config.yaml
vocab_size: 16384
bias: "none"
beta1: 0.95
beta2: 0.98
decay_fraction: 0.825
batch_tokens: 262144
doc_mask: true
Each number is 128 + 24 x the weight over its row's rms, rounded and kept within 0 to 255. Layers, rows and columns count from 0. Numbers have three digits each. The size before them is the row's rms in percent of the matrix's.

# layer 6 attention query, 384x384, rms 0.0945, rows 0-63, columns 0-95
083:139170092108120109165137138142150093148104122099137167135131134162147149140133153137133107118148119175173121084137127127105126086109142100123097120086107134095142130115105130121111147125088141151165116149186139078154070128136125103164103079111149104104112139120156106105098104134101172151
086:112101136098165138136165142140160135154109100150168111170103128195109120119165148121110069128104097121134140120167144128135097115131109106139145118125186118124111136158095172119108134122100153126153115159132119116179141147111127103124135140169171156141138111179144166131069135111112150129
078:111099111127142075145138134103149120131177141136118155117117121120140169123113086116121116167120121093081167119137160113147159125103134172148123104159123128125080117134150105157113137126090116115107098131131115123115104102160121084117111121143123137119103129116152109132130124195139110134
082:114127111135134122128160133147118114174106128126143072131090143127172136138120118131122092122124143136184127155174102120154107087074160070107100133102138110159193136173150174127144079116129149126140147114108107121139129137124145136141107132141187105196098108149170185119103136116101137125
088:113088086183107088104149136126099120136132120126108127113085147121113125142101149124085133166163088109133119108078142154128144111109127124095130119139119125141150131127136103162107129142124205120100112146118099146109086115153120073161084088142091100090146102146131127126130148102147119127
084:115122106135131170118130161146122100137094149116153128122099112114196158121130099169145109116154138157137122125110119107136101142102154116125140104101150143148118130171141150162132116119101184122122150129105140147099121173152112130135106140109165093129132107121131174116108116161117133104
097:105103108065160146058122113158163142142109142101163096112119173127164165117119128133080119151098096133145151106132096111110085131103156104129149113106131164124116139146117142130127135113133141129140133132134137089143083163129085115109131143146154136085130114143151126082109077088112131131
080:104162108134114162164166110117117210097136123116152128174112131106117132147169141145170182111152103164131106131169112105136131141141142138114106182072129111088098105095149148103101118126194102091123147105108168130108112089089191159156147098138145140185138117108113087124152151098160080131
075:105123154145160136108135176118156095123141128130143111128116109143144104144157131115163153090140132152146151165109098107174107142155151094146130130128138141123123091129146181107075117159153102118150133142099122151134146109113160161145151134118154158158086143147098128141100150093107087144
095:117145119135096095149112124112128109163146104155123118112124137106089125112125110097146162133126148147135128123105144165108189122074111145131090117144103130107127122133132085138174104134138070141145120139113134089147141137146141141108104126138135134143113117106116105134146156106134119130
096:144084137119163161100096133144108090120105148094154149171122170138172164137109145119052121170136106107120140092118090156155062127115153092147153130113115104164142123167168126129104165193119149172132124107124143129138103121117116119142096142111160091146137107138105144122113150144112137104
096:127114142155089095158081122083191113172147096189119129148136118130112083147128139144145105145155114158143109170120123104123142130145111182126125085118121139101105139121144175144156126109155128133138157138136139171100096116153145138156111111155128117136124115093114118146115127113107134140
098:157090130175105124154107115142083136119161177120105103140107111146105150111109117164140161135076142138137153135112139124127114118142146111195065190130112128157138145075117127174119121092164126168123133107097146133121104137129106090136124100106126142108185146124122131142151089152125164138
095:140129145111112122111097142163101148100134094092131125159124122147130128140114130146128136134142119109170116104158135103162103150149106123116149116097128096151136158140131146179114155133131178143161132110126083112124121108106099130113127148111098128113130138179100117159149137119103136152
098:115117116117159162124132128101128113174177111134113116110120114106158163090114094149146149061169096170147141158134157097133103143095146116082094120119192152154101100120124132124139119099157111083108089087150134160148133150095124135144127137175119109138093132145102102122163111109117114130
096:137126122120126112146126138105133139135122125167121164130137156110096116136139148152155143116128100176154079182104131129134181106084122176121098174107131147108147134103113118157119117136128129125152143146145116097137123113128169128140131095118131145108109081145127087143120145086135115175
100:110234139110129094148088132168170136136087096124146115077130156109108112143188128119107127125134128134139132120133140134108153117148121121109143117148166102090113117153121117133113112092151082151079081175081124102114136108136142080127102131154135187140142104178124140095125088151173142147
100:121117115125112133139181126122130145108145138113124123126112110129174086112149111133150117098126109138123108142163120120100116112119152137110137110130129138111100125094114143101132100125166141094117114119085099130162155153117144185104122096129142125143095098107125108088163125156098148112
106:098117135106192114135116112138118155094100136085141154144072124134134187149148083140109151135136140093176160128150112126178100154158126091109183109108118094179141124186146138108099152109135189103110155115120150125139102112116161121154107149088079118108135175156098132116179150125108105062
098:152119111091134116156139125142154146166089123157098133112142151118173122131154151168131111121129103164149122143146107146120119115122154173124163129138153150088086134110123128111114136127157117131129134130141133170100131129120132154154079123159134127120081098151099099104115142111116147134
099:132091116110111131145122133128148140084129160147143186134114105121101118109139156202146140126120087128102135150135143141119145122106093109138117129137167098116104148149098144164118088105114076147142093144139083091127150119163079161114159085128113156124111183110104121130110106120131141141
099:092149104117110133159120136109126164132123101135122156155101124120136130141134117130163129133166115134105094133127137105136169115104139158113115168115130162154105108144166136123118089114138137121108168141082127122119130090155175126142136131162144158144117120154151128131129142133132110117
105:146118139144117158172158138100103117157150139162161127137090133145083136156110125157151098109135053103050156140155157163114123110133109127126143085183130113126148143158113169124142123116114116128109133129134144071125135166146128106138120110101085122119161114122127107120117126093174138136
104:134109114139144153138071111140124109104153145125100110122133108109097127122114162180107123128165147106112172118087109143114162108121125099134167182186178118139162172163105188068126138165118138162133171096133126148112147158111133119117148099120143125122138144132128153142088133152132146091
104:136127069145153139095153120096149156167141116171132143134166128121127143114149117184121155151121172135165091139096114125106158135077119143130124125188140110107141112093124138145128094116103122152157088142124098084125107083126156106113127123084129125143115088115137124099137115164173121172
113:080156126130144131146056121177128143115123160168127136179141148114128102143117116172098125110101098128151111125095171185145147154072104124166149087152134163093156149128141118126132153098142130123161140116113117124134151105136148156155118098141133133156138115163169105103146139118094115103
106:134187117122116184085144120128075143106115122161141137110106158130159153128120119113145134129117151146088100152106102119132061151119145128126116128163174158161135165118172122112132096125070156138106107157104192140129117146139107138118124147163133119135155133119145181133114081148087086150
106:139103131159088093148108119154153113117143135148165094151136104113118110135142113078104103105072119117155115118098120108090116115125088097137127143119151122124163135115117113118148108139143159156104153157110113113123141076133111135163158147156109168125096148108147140126127129142156113112
102:115138105108192157158148130116125099132121129158095134118164129097124140138091137151127137069142126138106133126150158117172073152119111144118076145178123103097096158151180157114139159111133098132116139126140109139178161095126147143162130143161104086122125111103116145146132149096102140102
107:103171152134113088148165113112161174083125099155135115098142133144167088136128116114132117120132142120101075141095120195087158098140130167146150125109168118124127156144136136128103147061135138153136113126143126163112121145143167151122126145114121167111174116129172122093145154146135120144
098:132133161105144089137140133101097138130120166131155116115096108095112138131137140170129122187120124153152137144136159114101161138124124130116117159119143137172120137141174133130130104135126117149112093113153150142104118101120135133109106157141113135152157117193111121119126111144105100145
102:190087152136161091145128110134135118118113136118151141125147131112149154138089118107127148119123117073106117143108115118122116169128116161116122114149111094131080133101088101129178080127095112097191142108139163157099125168100106122140109144144135105139162111122180174098132162150138141109
107:169147101084098112147138146154138094121113153119101170104137095164163125132146141115121144129129088110135146094155149130125106118148148136122097124164149138111138133169158150112109117096122158113124148123161168131114117100150177116114136147125116118148147145147168105140138132148141153157
108:128101122126121150145081141147132136125109116072121112158138129108131167165127145128100174111134146126120146119123101147132081141159146121147160120126144148116105114132133135138116151147131116157104124113124064083075087141108085162136144120188094154110127106127127133132135116130113120150
107:121143139115151138103105123112133132148081120152109091101144158140077133127143099124125128145144098109133192128117086124123137130078137115082136135187135126135135139141154120110159158104136145105098127150145110118118153104134077132145096171157129133159127115080109115163107124105141136084
108:171133160142183104114116146186147160087123095111158124123151111117115142115156110116153132103114125155106136138172090129134117114144124144118138114120122101140171088123127089135128120120077118103180152161139154130101148089148134133159131155143122159086128124129141150094112134086126133123
101:142107108132153142147137087186119118134125144121158136121111106143134108138140129096175111118138130124102111121120140137128096137163153140111142125174134143136123126141131124125122119109110144110135106155130125171084090139081177127126137136144134120124134127113114112149082103109112092132
106:178102108126154169115133132129139133084110073108156167124147133111161161124119125105147163123159089135129135129137131130131111182141117142105167114160156164139113155121098138118114101120121132149155133108139133161107115130169108124074124155150117136136173100169088118079133112152118158116
104:124110120131123141120117166150155109110155135110111159098153141139132093089151128075125138154117129125133160110114134172094087116121112114125099158135131109132148115118096134120138165169130100165102107101085148105122104083140139111152129132094130095100169125121127126128095128185071135105
107:096118144160130110102143120146128135088130123128084159142134120118114126139115166120128131158157131129127116137091152140142187161145116133118105095136087133125118109108162139124112105094096119161163084127157146111172140162132145155120106152110131151102113129104134140164071145129144123156
102:139160130123105092127190149106138140143106126135077173124108139146116177112152109148162132130143167136126105178113150160124126123124159108164099134134164158108131072158182099117102150147111128143097113116109140106119098150147105135168195169125117114165099169133151147122134162122116086133
105:095155150098126144119144141147149163121084159161168086106144160094143077147154123155141107127161091139150153116144169127115112144109131133119137145119153097102113121144132155079134144116124141118080112132137118148102103072141132107107130157139126137124106125175062145135087160138142096137
105:133113157074105143114122155121064139105109072160075116135146137088128126142128151122148128155103161138138111104164152123120116132154110108126147105103145125111116138088090116127153125123126157084104133122155145145096156105155153159157157130082150108086188148075087151148143122118134170100
106:137120106162105139123122101134120166169121134088113122130131149120125166141113129104135085159078116101188118125130126168124112115146115117138146130078109142087121131164128149104129111156095149089098107128105136107124143155102139104126155149089123111132148071113124143092129114159122096139
101:207105136103087122127117118152102134119134138132116109100100107104113121085146183121135077123144173129126161157133155129129091148129138130156156125107136135142142090124113189139132071132151097167104086103086119151194159100084114120101111152157163168141108153159120149129109167120167136117
103:098118125141141146134170172166109131126137098079155145124102155129125117136171176044134112124123156102147143156123120127143097124145121097090095114151106178103101112122112120141143127131133117135115144156119108095118132150150121118162120138147124148164117132123077132132150122124157166087
098:144107137110133097100148148146116103155137095104094132148144165122106099179147140141113132087110137138181144121155128052136074147152067129153137099172142071135171117111165108146159111146114169124136176127155127114084136057165131132146135132148121160140162127140118109138133113171114115145
107:109109167165069156138101143123107137154128122143135136139135105129139155096131179134142113149135103160143116165102147123092125099133155110101083134155161086144100107126093113095132136154135137174099170110161088093180172115162117187112125138134191066054122122186140097117117156148117121109
107:104166100075163119094135073140101105135141119084130162126159131123103087117139127128128145132144161127142126122124111167185115099154120156185129122087146136103095146154098140115173123174116141145114102165128168114139145153126077154104122165124116089143118153107106057124133144104137149143
108:087098153146139118158164132134110138171135136146139091154114093158144098176155155136127137109109125120068157115114179081083165149144119141106134131090139118174126111111139090094108122171118149101142136181116177109110095103121117135099131173186104116125152113110123145134113109126135128151
107:112144128120153122137131188136100144113146110115129132165138102110081116116111151126105131103114152101159132152172140142166132104143098170081096180123133125092166121086137137119131092140151170158143126151129109131087138125110160117130202160141081135128170083127162120122095103113179110127
106:085124110114122131147184159099097105119133141087124148167134079142122126104139121120138129093118143112146161112102106152145144136150088140089142102163090152136075141097106109152119146128105151118143145122113145190168128141146169150136084149159111134092124076129147153168102169091148123099
111:118105145130140092113115133158143113146125094137141064104132140048158122092111100103115114152148106129085154140107075103134085105116164114124151123151067154128109153133147123130130133172150117089120120098129125118145184115094072155123179141119157122118082135131127171134101132125113158123
105:176160150138121128136115111128117168097171130096114130125149107170154114111099095137091135111137146069136154123153121115122078153135113104119119107177123123103077124164130158156155133157104127124120136119114128144124124138130127110104165132116126175168128107076093113176125139124127105124
105:113087148173129151090150133158120094141147132136136113126146131140134095136132167116144114128090117111119126162125123101146133121137142131143100127175106121131138101163160179143133138158124117095091156149144112122133108115162099096132156120092161129121142127110137095117100103124112143097
101:167115095116160160133147128116155129150136107109094164103093120123130085115162127126142131162130136143167147158132105147137111137107121188146133160152098129112160103124136150165168110116124106120101134170186059161114092132110114107115119109148130181108118151090116137143099122165129103091
105:122096137146159106098136116125133138104129139129176156141119139139126133137101163166130102130117080082153124120138171134084144138141107151132111103162147158124115107119131132142141131102095146109128061103108126156101115127117108085128173129129118095141163166179130133137153128125124145098
104:106158115169074117169192076086162141147130131152132140094148117084126124130123157106134143103102095123102167124178150149169146141158139135128094160092129154095119115108141162141135144114119115107122143118123128131153113080151162140142146135088105122143074124132107135149142115133086126135
106:173115157097129122146126147174144112087101134111136164135154092119150089162133147081172106127125111146178138119153177113108129151123132112101150075175162132105105115171109099133136095130112101092155147146112117159128133137078164139119116153123099148119107124139089153157116180110128145143
105:121121125112091097158158103125169138188107134105167103149126107103122142145130130094096150105134124119124113149122142167116127114110094133082155149139123120122104133182113112118127107196146138104143126115114157149130146131084109106082125174118137156133092138126089096109122135148134154143
102:134136119147149096159164114123161108116144128108073138133144140152136153112121103171087106146154167094181164132127151104151137129080152134106138096115134111155098139154134140149143158102109128122175140126107140138123127113122139118149088128128103105202140134114118155128096147069172122143
104:142160138129127154097113151111133143144098181117147124118135137100128124106145135140123158080119142082118108160164129164147140114182088105155132144139142131134143124091110141153124094129125175163152165134103100156106144180099111163124117131106148089118152163150137150134121133100148122167
104:164152142167082127174133148114165136167116102129182140095122162117118102132125129108139086130087111114150093143109181130191132105119092111138155176100090169116100174130092116173120125122121113147134106107115114103116140113100118113162098130129134154150151143080081140146105109117142132095
106:149132105149104113110084114087117140100175081114136176134127105125101141106108099169148144124125198157144153108160142123181155116119154157156157075157135120154162140162148131104121113090127119129133121145111109131135093172136101185121123139141114160123154142126117152147120116169130145154
# layer 6 attention key, 384x384, rms 0.0932, rows 0-63, columns 0-95
079:143139148180108153101133164132164109161153166139159117158133137136132146172147101135160142117149120109116119112125143168142165136132106100139112112152099135152139142170160138116130098137137101157119117155157117136156155130135130079114143147149094157149123132092147133077094130149139091137
078:086107139142122111160120084164116113151092095135107129145135118072118146101101112120118105158132089134139102147133132115123116114118126104122132154092144123159131124136145128117144128113140095191107106144152124178130118136132125140091129140137128153103135135099133090154146072111165109118
081:102143126117144136141101132117169092114156133130103104141156157107129161169100077165139130131137125156120078196151115136063116145121111117116144083127078141134151099129141164111100156104071175124188099135119165120139161158103142078159101153153120069135143115104134201120115089124129122146
080:145152169117149132081108126178093155131116107114170139135133111103152110124151079075153161109128126142123170086099142140133104122153114140147147134177163103086116125150157111149146117110154142127133138115158110162119143125165103174139153125124120107071144107092104089168137144128168110096
079:144141144113113158085166120125080137142115140132150126104113129111165120160151147145131139107179092124095088091131125115127114136154064141185118110153112109122115105119132108123105114096133107089129095115113104173121142176123102157139147136137077126141104098120108135085144136178131124150
084:130134103170142136112154128159105129124107137112145131117116120149078083100149135156097117145135160109108141139109136111140122108087110123109145094098096146063123135122112160156122153125161110128119161156108159145091079138118147104112140123172161170159092143090123063105162102147127106115
089:166145132143126145115132159122142120131112133130075120112127140132094109140100099092149099136087156114161105144125149113105137110101090110119105132119125112122125162184125155143101145112092121187100154140117118111112125148155111105119119125111095109094116190146139122115143116110105184122
086:140105078142130141144129069143182114104121161096102102103103092114096174108087125104117116157100111141130124124122114089083141124109155119116137102137124126133144180131133139113114172141088171150089156121131099106146133120130130105141115106123135158157153133133121174113131106128134154128
087:127111154119126143164137135153144094120135109098178119152125087134131093122079129145134124129095121103112124067153139124113122146073073154095113097130126121094097133120139131148123161089066137141139096101133159155139173102126112124105098146099104156137139117138118147085125134113194143098
087:108114120119149129166124112143122092103118174134122103134111102145161150108125120080138088132122101110116155113099147120142153160163099128123190104098095115119127135120148173116143115160136133146148104143167136160111168105127154116119130138144117123146153100130161130152108125152131083119
088:113166144131122126154161135109095088148155131139121158101125153112098131123113153106136104145132149138143115144113122116124095148124088122116083147122157127149152134154149155127143143150140108113103160123136160113136168162120087136142126121135085098145124125153131155121110141103156124155
089:077077095135099139133119127116130124136165134122148132155156097104111147121136148106101130148094104102090112137122138138136133134112104138114120121177115112112192111124158122137130108141112144135154134116081153135148137099112112093121106119130127104122151142172105139104152100115167125110
098:068136132131075105117152157136132148091098157127106121145143174143194181149105136131128177106172114107120162150134082150102138143118187156149143139141118123127099117118105136141131162117115111139144129141099114138145122095099152117108123163180179117116127168124164094118164095175103143135
097:139097093140132087122128118164113163113125127096140154139106118158137100120150139124109144116106110082146139137140155119127116139099123169085134133119089157103134101137101150137141098148157107094122111079129109121110139130102132175116132135098114144100129144130109142118135130112113074104
100:100114148132127095118141109129101103112139168141165123119107136122102159126149141082118122164097150084111119141134129098136130155131136119101162134107085126104133095130122201125110135163171160121127112113116144130148162105094125148096131106120111126105143154136112167152131112120131096100
095:143119142109143130134124111144130131133151105154102120132127116116149078111131112125145115083130154153098081108096176107156178099131094155118087112127166163121135096110130123103081069097121133129108105106173091154119138113129108138127152108113129118138124098100173133093142136137108130084
110:127118163121124086103123148150105142171137125154117136163141143088162080112115149111156167124142117147079096126091157096114170088087177128185136081137127173138102149148110099095127118113084144148104110131142125164105121104151154106111089140151097132123141154062136101145160108085147121131
094:112097118077136121131118137110115134132109117153116154097125098140132093166152159188198114123124164144147152181114107092168149098150138117137111105095098118162154162150097131110096091127103146178132110127087109111165122155109148094150167085141149112109117106128155136095153122143119139141
111:100102113116148126098140130091125133125148119112152150134100095116095101127154150140125086130116115125095113167149135083154134152139107098105120132088110137133117126131128151133094121145156134124133122113116127102154105187158091160131149115096122114147096148133119145152097118159104129090
098:143124141142120110141078137141122147115120158114090139137137154135143139164149127123105205103120115075130153108122145132124111139161143142143157093123127144112147166155141141129131139106147120153122138162106126126114142086140117104129131130094077139158111139159120116147139120130113109103
116:138088126138114129144131098161102104097124106101130152141135066125075111135168150125110127174113147162127132128133152140114119146140121111132156130152135158124142122105144142142125105146133124154117147156150156095100167141161116140131159161137064109146155116117119132138099114180130094144
096:145138178169145154169116099113141119161160110118134142148124120106141110099107152098141115142160137122117143095160079146095140125115149145099146156094114161151126145118094106099131138109126151153128138081122108124139133190123143123136153141132118123129148139167119128137155098135144157132
107:134181111125168083115168161120097152167083130072134103130062165142094164132144113126185138114161090141114163178125114125107109137115165165102153085175144141115141126135110092137122103151126137122121124075105167134127149132116090124104155175153074093096129135180125086146112132127136117157
105:133126169161108115179169166135073139124114176151100168130128145140136079064122105155158116130129144181121098158126126136137149113125102084137112123176141119095140124135110138120111172112124129153079147130099098143143130140152141128165124132131124126132137147118119143159131111125157145087
108:176139117136115130143122139123119141118135117135135136131139101125142144124142152104136148102123130142155146171160082148119173128093154124130113107165141141119121119112151126127099118153109178105139158147094055114140102121140110135135129111094145158086140142153146045147078130143119146167
112:123158130128160125095118147107127141163138130126136162181134151143107100120117120135190115116099147117109120140142126130144170113113100082102131109165133110137145170108139124189155128105166113139131169116108137121173097147155118125162149060139136137115103144121161140121099121134119126098
103:132118142100046162094116123117143101092102115110165110167128134120066142109147125115131139147146114161137112106144142130110107156121191164142114121120093132166156093143147104138117126154083098125111126153138117186143138108092117158102102133130151139143123141113114094151199112117120081123
106:139125126109083144119086125162165133117138165150154124135152179111164157116125110136110118147119140132138102094114122171103135123103133093141160122138126129126087141121142138103129179117117123168197106171096067136098104151127131151140147094109151133140130148128113108129107141134141173102
112:081125091092133106103152155095130083114123138142152120116120127123125142186125154122106123140147130130182102110185161146120092133105108191129089112162134137133114131128172118130142062129120150059097117113118141099113158120123110126149149127120088106184107106128100153153160138123106128125
107:142142125098127114076174138098154089153097122147155112151129130125131090125088132132152135135135119141159124154102149149111146117094127122113158146096081076110095159109194127109107142084120171093158113097158113131104140111110159152116100139139134127157110146145119111134128138095132084099
102:136134092124128099096139075108139087138172170135113172111114170154186147124110139129148105184116084134096170139124116146128117139110139119145129126123110164143132128150181173111144114152138129110116128101124100173163122144159130141162110150158116117158150174100102156131140132133134120110
106:132092134180091142091135126125136137138131128168150133109145091109157132169137110082123142140152105129086120130147144163109158134127155134135185111145148119156169140115115112115150114151164136130187146091131141163145112139214108126126141133086153054077087153118139098129150128178112150114
101:130142111156114115149118172129131107109126135099131161158130130130116151158165104109144151124127066143098127109088132129091126097103131096146162088130113127140089110101171117145143146173127137155140168115150104142091070074144155099098143123152098119149150098187113126111084153130141092099
107:084113099126102176158118138118117132114114098125131155116130128127135123165137170158154102126149126143129107082150108142121086109144128105119142127130094095098137099150163148144084144136121143120131122171101124139139154122136136158144158113138095108112141136117093125120143097126133130096
108:120102132141145120137135128129120150111107209105125122147186111106121125149140104130121129150152123112145180127095133110149141147096140139143115093129179134143118110166138119104129142149153150074108113127120143137182161128135128159157144145122150115135097117157141102166133148127117146098
107:119164161166127101091103124147143083081077119137151085113123123127138114147113115155103134137188153093116122132140162126103159125151152148129131125126093172124136097134126109136136128108108129149122117144118130128107108090108151136116104105132170172111111114111113143143152114121168159082
103:112153101125138128106108107133114144112131140159158101072069121145116144170130127101143134105109120108147140132117065108150093129144118135130171127143133151136106179139124122112146184150105124147120145155101182143116102113095135122140111120130095177096108089133158122138115126151108118142
106:136137112133138175154149114119122107108118110123131110111119116134134134097105123143139126051110126146167159107126131098140139160122127141103145138158167140125134119097108160114100130139114207120173126117134109125088124120121111074098117138165136107164190111183096134100160064140136145115
103:060119137118124119095138158125173159139111096155135124094143119126151146076140137149166156146166138102130118128102148111163131162105102106104155183135077115124115124117158118122119128131116165147111116130109153156133110128154138128123119141082165143127162139112136169157130191118138127129
109:124154133171112124137144128132128103148153119138121112187143132106107110189115143124124147113126130136122132188077137145197114166090155095140089160119094143181171136123116141149136136123128134130130174122095052118085166134138122138090110158129117124117147135119117126128138141121142106132
105:134145156128114110123150077110138166085134137099125142160133139119137148145159150125094115081143091134120106128122125125146128107179159072131136093102124172114121095112122095116114093174181143095135098103126106085109134113104114140154114107132077113173120124112138125126115123173140123108
110:131181142124136146117077101164097161124108118155135111091160168116130102120107100154086169135144114134094126137116163088157093116129101184113123126117155109165123172097135127133132152122131148143084140141126136113138117118148109100139136124122137182140126153143123130103112135111123139150
106:121146104083119162120107153099178118124146113094090154061128137143113142144137144162156134089094115136163072131129148094088128155143121053122129104166130159149097121123091149141086185114106138104147130154108120140134139151174080146137135139147120121154147146144117143145163111168124139109
109:123095147118121187131078118115101090113148154077153123099130119117150101110074127140102095127116098160168110183145135130127111143147121116133138129087120121119134142124080124183115122146172112129099136147164159119129125094113111137132135136104129136146124080157110109144144138139135141143
107:156185128119141130144159141142113102170105131118140145128115096127163140128224159091104156123104162112128116146140166185141131122134139146189100132125105152168128122157163130113114127155119184126111152166145092151108149144130136085165128097105201107103173127096117094099113101140116142116
107:130130117177076107136157174140121141109124105154158091165145162135161146102165157122178108146142118133160127142105125130164099082153105125130057108107087133135138124146134114105124185123089100151151127112111152125146104167130151152109133188122149108155117151140110138174094122128121180096
107:164119165105121096112097139119128081104100119140130125107112141144112140163105120172129106116139133155124137162152095113127122135095120132141126112144115107136134100159115126117166111160148157153156149147111097166117110109148168147104116126147110158155185123143158124117161119119137138145
109:124114154117119139157138117138088129155119173138147177107132130158123122090119175140176111117184108140116121102106150115121113129124114133085148091145134126177110096115092107092110132126102092129138135137177145173118139135163096135132097120128107080117158186118107103141162160140144126122
106:158144116143087141081115100130148090187148112123135136167164092106123124112118069095107157154108163105112165101145091147146106094127122137135121117117111135148138126097134167141153125152137057105154129135136117118107083144130096121146157173126138121133110168105132142137096136121111135147
106:116133163137156156165157114122167140100137145146126117144126086157157119141145153138113107116115115148062150102151102058118114136112177120135121109111124122133135129120135135132162120141139134139126101132143117113112098126134161129145145190156114123123146156081174093112069108124122123105
109:119178152145091096133167162125172109123145159158148178145180090138118173082161135155158104121146165154154124111119118151080155147129145096111142113149099118105134132144116127119165129122134124179153169145124083098173112115132164164155116141129098132134116118121117144110096112131136134146
110:109141086093110124156181151112095116136120098124149120156110116172101078148175138159123128091092094140115108092131166148166159155142096087115142105132130079158142150132160118116148119169149126144109121153156147092168145101122105119124114127162130144130108130122143105099163122136108132082
107:134124121122133132127135123136138113157106113137138092107129119115130121138147122108112111185112094104109100126115123119146144128153158063096157137129116150133114125110102172142143079171106116132122123126129113110197161095098107120129132131083134137108121116203143116105103116139127127132
103:189122129125175156118098111114081203134117134089180154150134136205160118166140050143139134133098165119135149093148117152126141144106140129134118096099097116108117118137125120121134103110151105117089112126075114122145110115130142147119104149114149157155093091123092099128141135158092072125
103:160109175115136118133094119139157116118091171097123121132159120121164139192120135117142097115170092117118143119144148122131164177145097151122142122150123160130107104207135111137121104133083081125108066116147125141112139065111057091154096122129160115138131171111139135159144136146133117164
098:127142139079122148130172111159155146157119136132106112100123122124130135169180138130117144141090181169146120151155118120142133096101152140142138130119156115101147159135154087108155103098162135095094117153128108143102108122157088147135138087120087135122151126169136177163146121140143100135
110:133151164109159137153118068119106092117143116146110096093170147168129093127137100114135144116134133108138152128145119128113139104137126142184152120149109128119147142127113143157116117121163136150132102088135154119137112158159142071092115129139160130127148145113112144145081128175147147102
102:104153125112149113088136132098136149145143124127089136102101173123085147154142119120147157138087091142136141108145172131179162200153172121094104140090153149147080121148135188121146151143150141119149118128111132142133143065145142127164153124126146155060138131152102138139154124161115094118
109:136111123171114135107120143162115092105112113129148113175133118171089106116153139145099138136114105165109095087147157122104111142136101113135137155154148128125121128150107151123112120142156134133148117115147151164110117160168123129157156152145111158125164128168122114116134108136113141141
108:110127127155133142099132104137140143141153167119103147140072113171151110100129098131126113093146084103101113168103112126119137154136158100137143142149133106121075155126119095125098135119101143119112109133162123139152169165139144122126137091153169135126112143129126132137131118133147171168
104:178128150124110145131120111126125103116123130118117139125122167173152150119120143147150151147151129127136136131094110143112138119095149150156112162128171116142088088130153115167153143082185128083086128115146100107119121096133142145116130107144152112128132124146139116152138081116142118101
104:084153147101097138104109127112138149123113160123103191077153127110137135121128117084116111114133125140142121171099158178127099117098167155131103113120169141112153069086141153176121141150114182096129106149091132090126160095152133143076126128110143117172161145103128127124122103136152109138
106:118109125131121098178125152117160160101099099117173164103107155104129147103091109123173151099139149131103082167125128158153137095111137149126116171118103113120136165126137141106088126112149126101118153153118108117097090128131189107174127112100122141153101160124115131153114145124193149145
105:141109134144124135108170112132098102143178084101170148137101086149153147103119117100094132095094133127122162129149133130110120125157143120113126105111153162120192129170073152106138114096158161123131107124144097135172129198111104170195083117157135149128106133095117127114121120148111130165
# layer 6 attention value, 384x384, rms 0.112, rows 0-8, columns 0-95
085:110110128117188156142132124110105137118154123125149153124106116119180119103123149086109116115107124147121138089084152117135102097131164080133129130133155134145166139084140137108097072161136150163119115110112104115167164149136117113145121129146132172090099129081127136146114133151139150155
098:196163133142146153124119132096130110135118097112133131114089105093114132175170100106091129127120102149137077162137102130112117132149167134128096096098109105150136143116119141154154135139128122130140080106134080117125085102105140128093161139096140099118122130079148117134123114116127155093
086:082154119143116176132112128180140123134069084108148144137123166117131127127113108112147102161082139166115124122065131132172120129105120126138165109133129086154116160140130129087115136105081136128126133105120132127154109148160134126148135170145186115158139062118131101107147120119130130159
087:107112161102178118118149157139128127137136121125147130068094120100113123160115127113159090094136150125129130169132168147146137118136089089109140159115152149140092133146127138136118107125116170153125132116116108131162131104069123110143116102137138135131116132118113160110137147127115092128
090:106129099096150099123090129141076106124137085135117124145121159104112119156132136130164104084116130132125112162130141137119117145115110120087148128155125111128182113101159080131114158128143073150090116102163141107107157106128116113106138144132170151105101142173146110133149100124130131082
085:197145125136160140112127122159109136145147144096121127113119125132128139081115150105096137159109070068110153134133142134096114075115128183185117139157160112104116125173104138136139137103128145143122140150103115146117140141168140132174164122104081125165118137177140164129113112130135150144
092:153101129137142138145163120152088146130118121150150101109132114135158111102160106119085128083134145141098137177121130097118155119108108155150149144125155068097093151104120096156097127133133150074133142145107119070149118109106112132125145111108144115134134106134128106099102124140169122118
091:149147094172176174120129113148112125108144096146129161149113050112093110097112130163140107106123170145156130142114112100120131098119149124106135145141115176104168148124116114103142108115121147137127174158162122128133134137116123096146168102140141139156091131131139162158111160130184123148
097:107146127145132111119146162149159131130130131146131137099159101110115129093147100125140143136110131150147114136140096125159125124100107139122166117141145140133137140122141166054118141130060155140152145112134123143159107132143146130141109124115137118166078139096156134169153171149138083168
# layer 6 attention output (transposed), 384x384, rms 0.107, rows 0-7, columns 0-95
088:111110140125131130130161145134105152125080070146131167118141117142061122095125091157153112125142092136177157130124138124100091125133082144132094096117110123138126116160116143134122174145132124132086166146162125128081125186149178144134139142103122077124103119120106097134122110170090120107
093:153142102125115140138149133119099116123095164115116124110103167123148150113141123144137070126128166113141093126066117125098093101094113113128119132137092087118098120134131103130116147163173094079111159129087143130127088166098127176144158140116153133128101137127121160071132128121116098092
088:130125138117119113128121138135121128083107138146145104156080121138111146152142138141122100107131123113113093100135148111106112103127155115137062137112134154125138114065137126127168101140136137141119160145090135127124188126153120106102135121101114145120104172158159168157121133165155134130
086:112107134140110127132145088101140151114096124102139105142147143145111182101110126149094179159148138114093186120111129123130139095117164148115108136129127149147120087135087119096114102163104097118153094086142122144173129180160130130140165136134141077158104144151138124163106106143135181097
091:128103100149082140141081079139181114111093142088135138129138083137167133128111154115091177154131131124149104144110152061147147110082166134159094147101121148118153158114106127123122155157121133128154160143152156142141157102132096102168159103116133144130104150111132125111123134106138144124
082:141124130156131134134116120125123127137109123092139135131137094117126150172115115130121155139115156152153122134139153129149136150085143136117110141103156149172121101103150108150070137138142107133129187113162122095129092158133110123088140144115130163096095128133122120104164155141086100142
092:136163087102112110107137145130148114154125108149145136092152136118164154107101131079162131131124145130146136145133110112154124147163137102116144132080101158129139118113141121115110134192148151161139118057103087155146174126098142144161127162139111157151101168120137112100145160131077085113
092:108097195102130085135182126119156157125115181107164081119140106142147121118132132124103133112102098089160153130115137124140105173127096136126099155116134089104132100121134118126164202173144135096085133095146147135131150119124124139167074151118146115097169108112125107106110148167134141126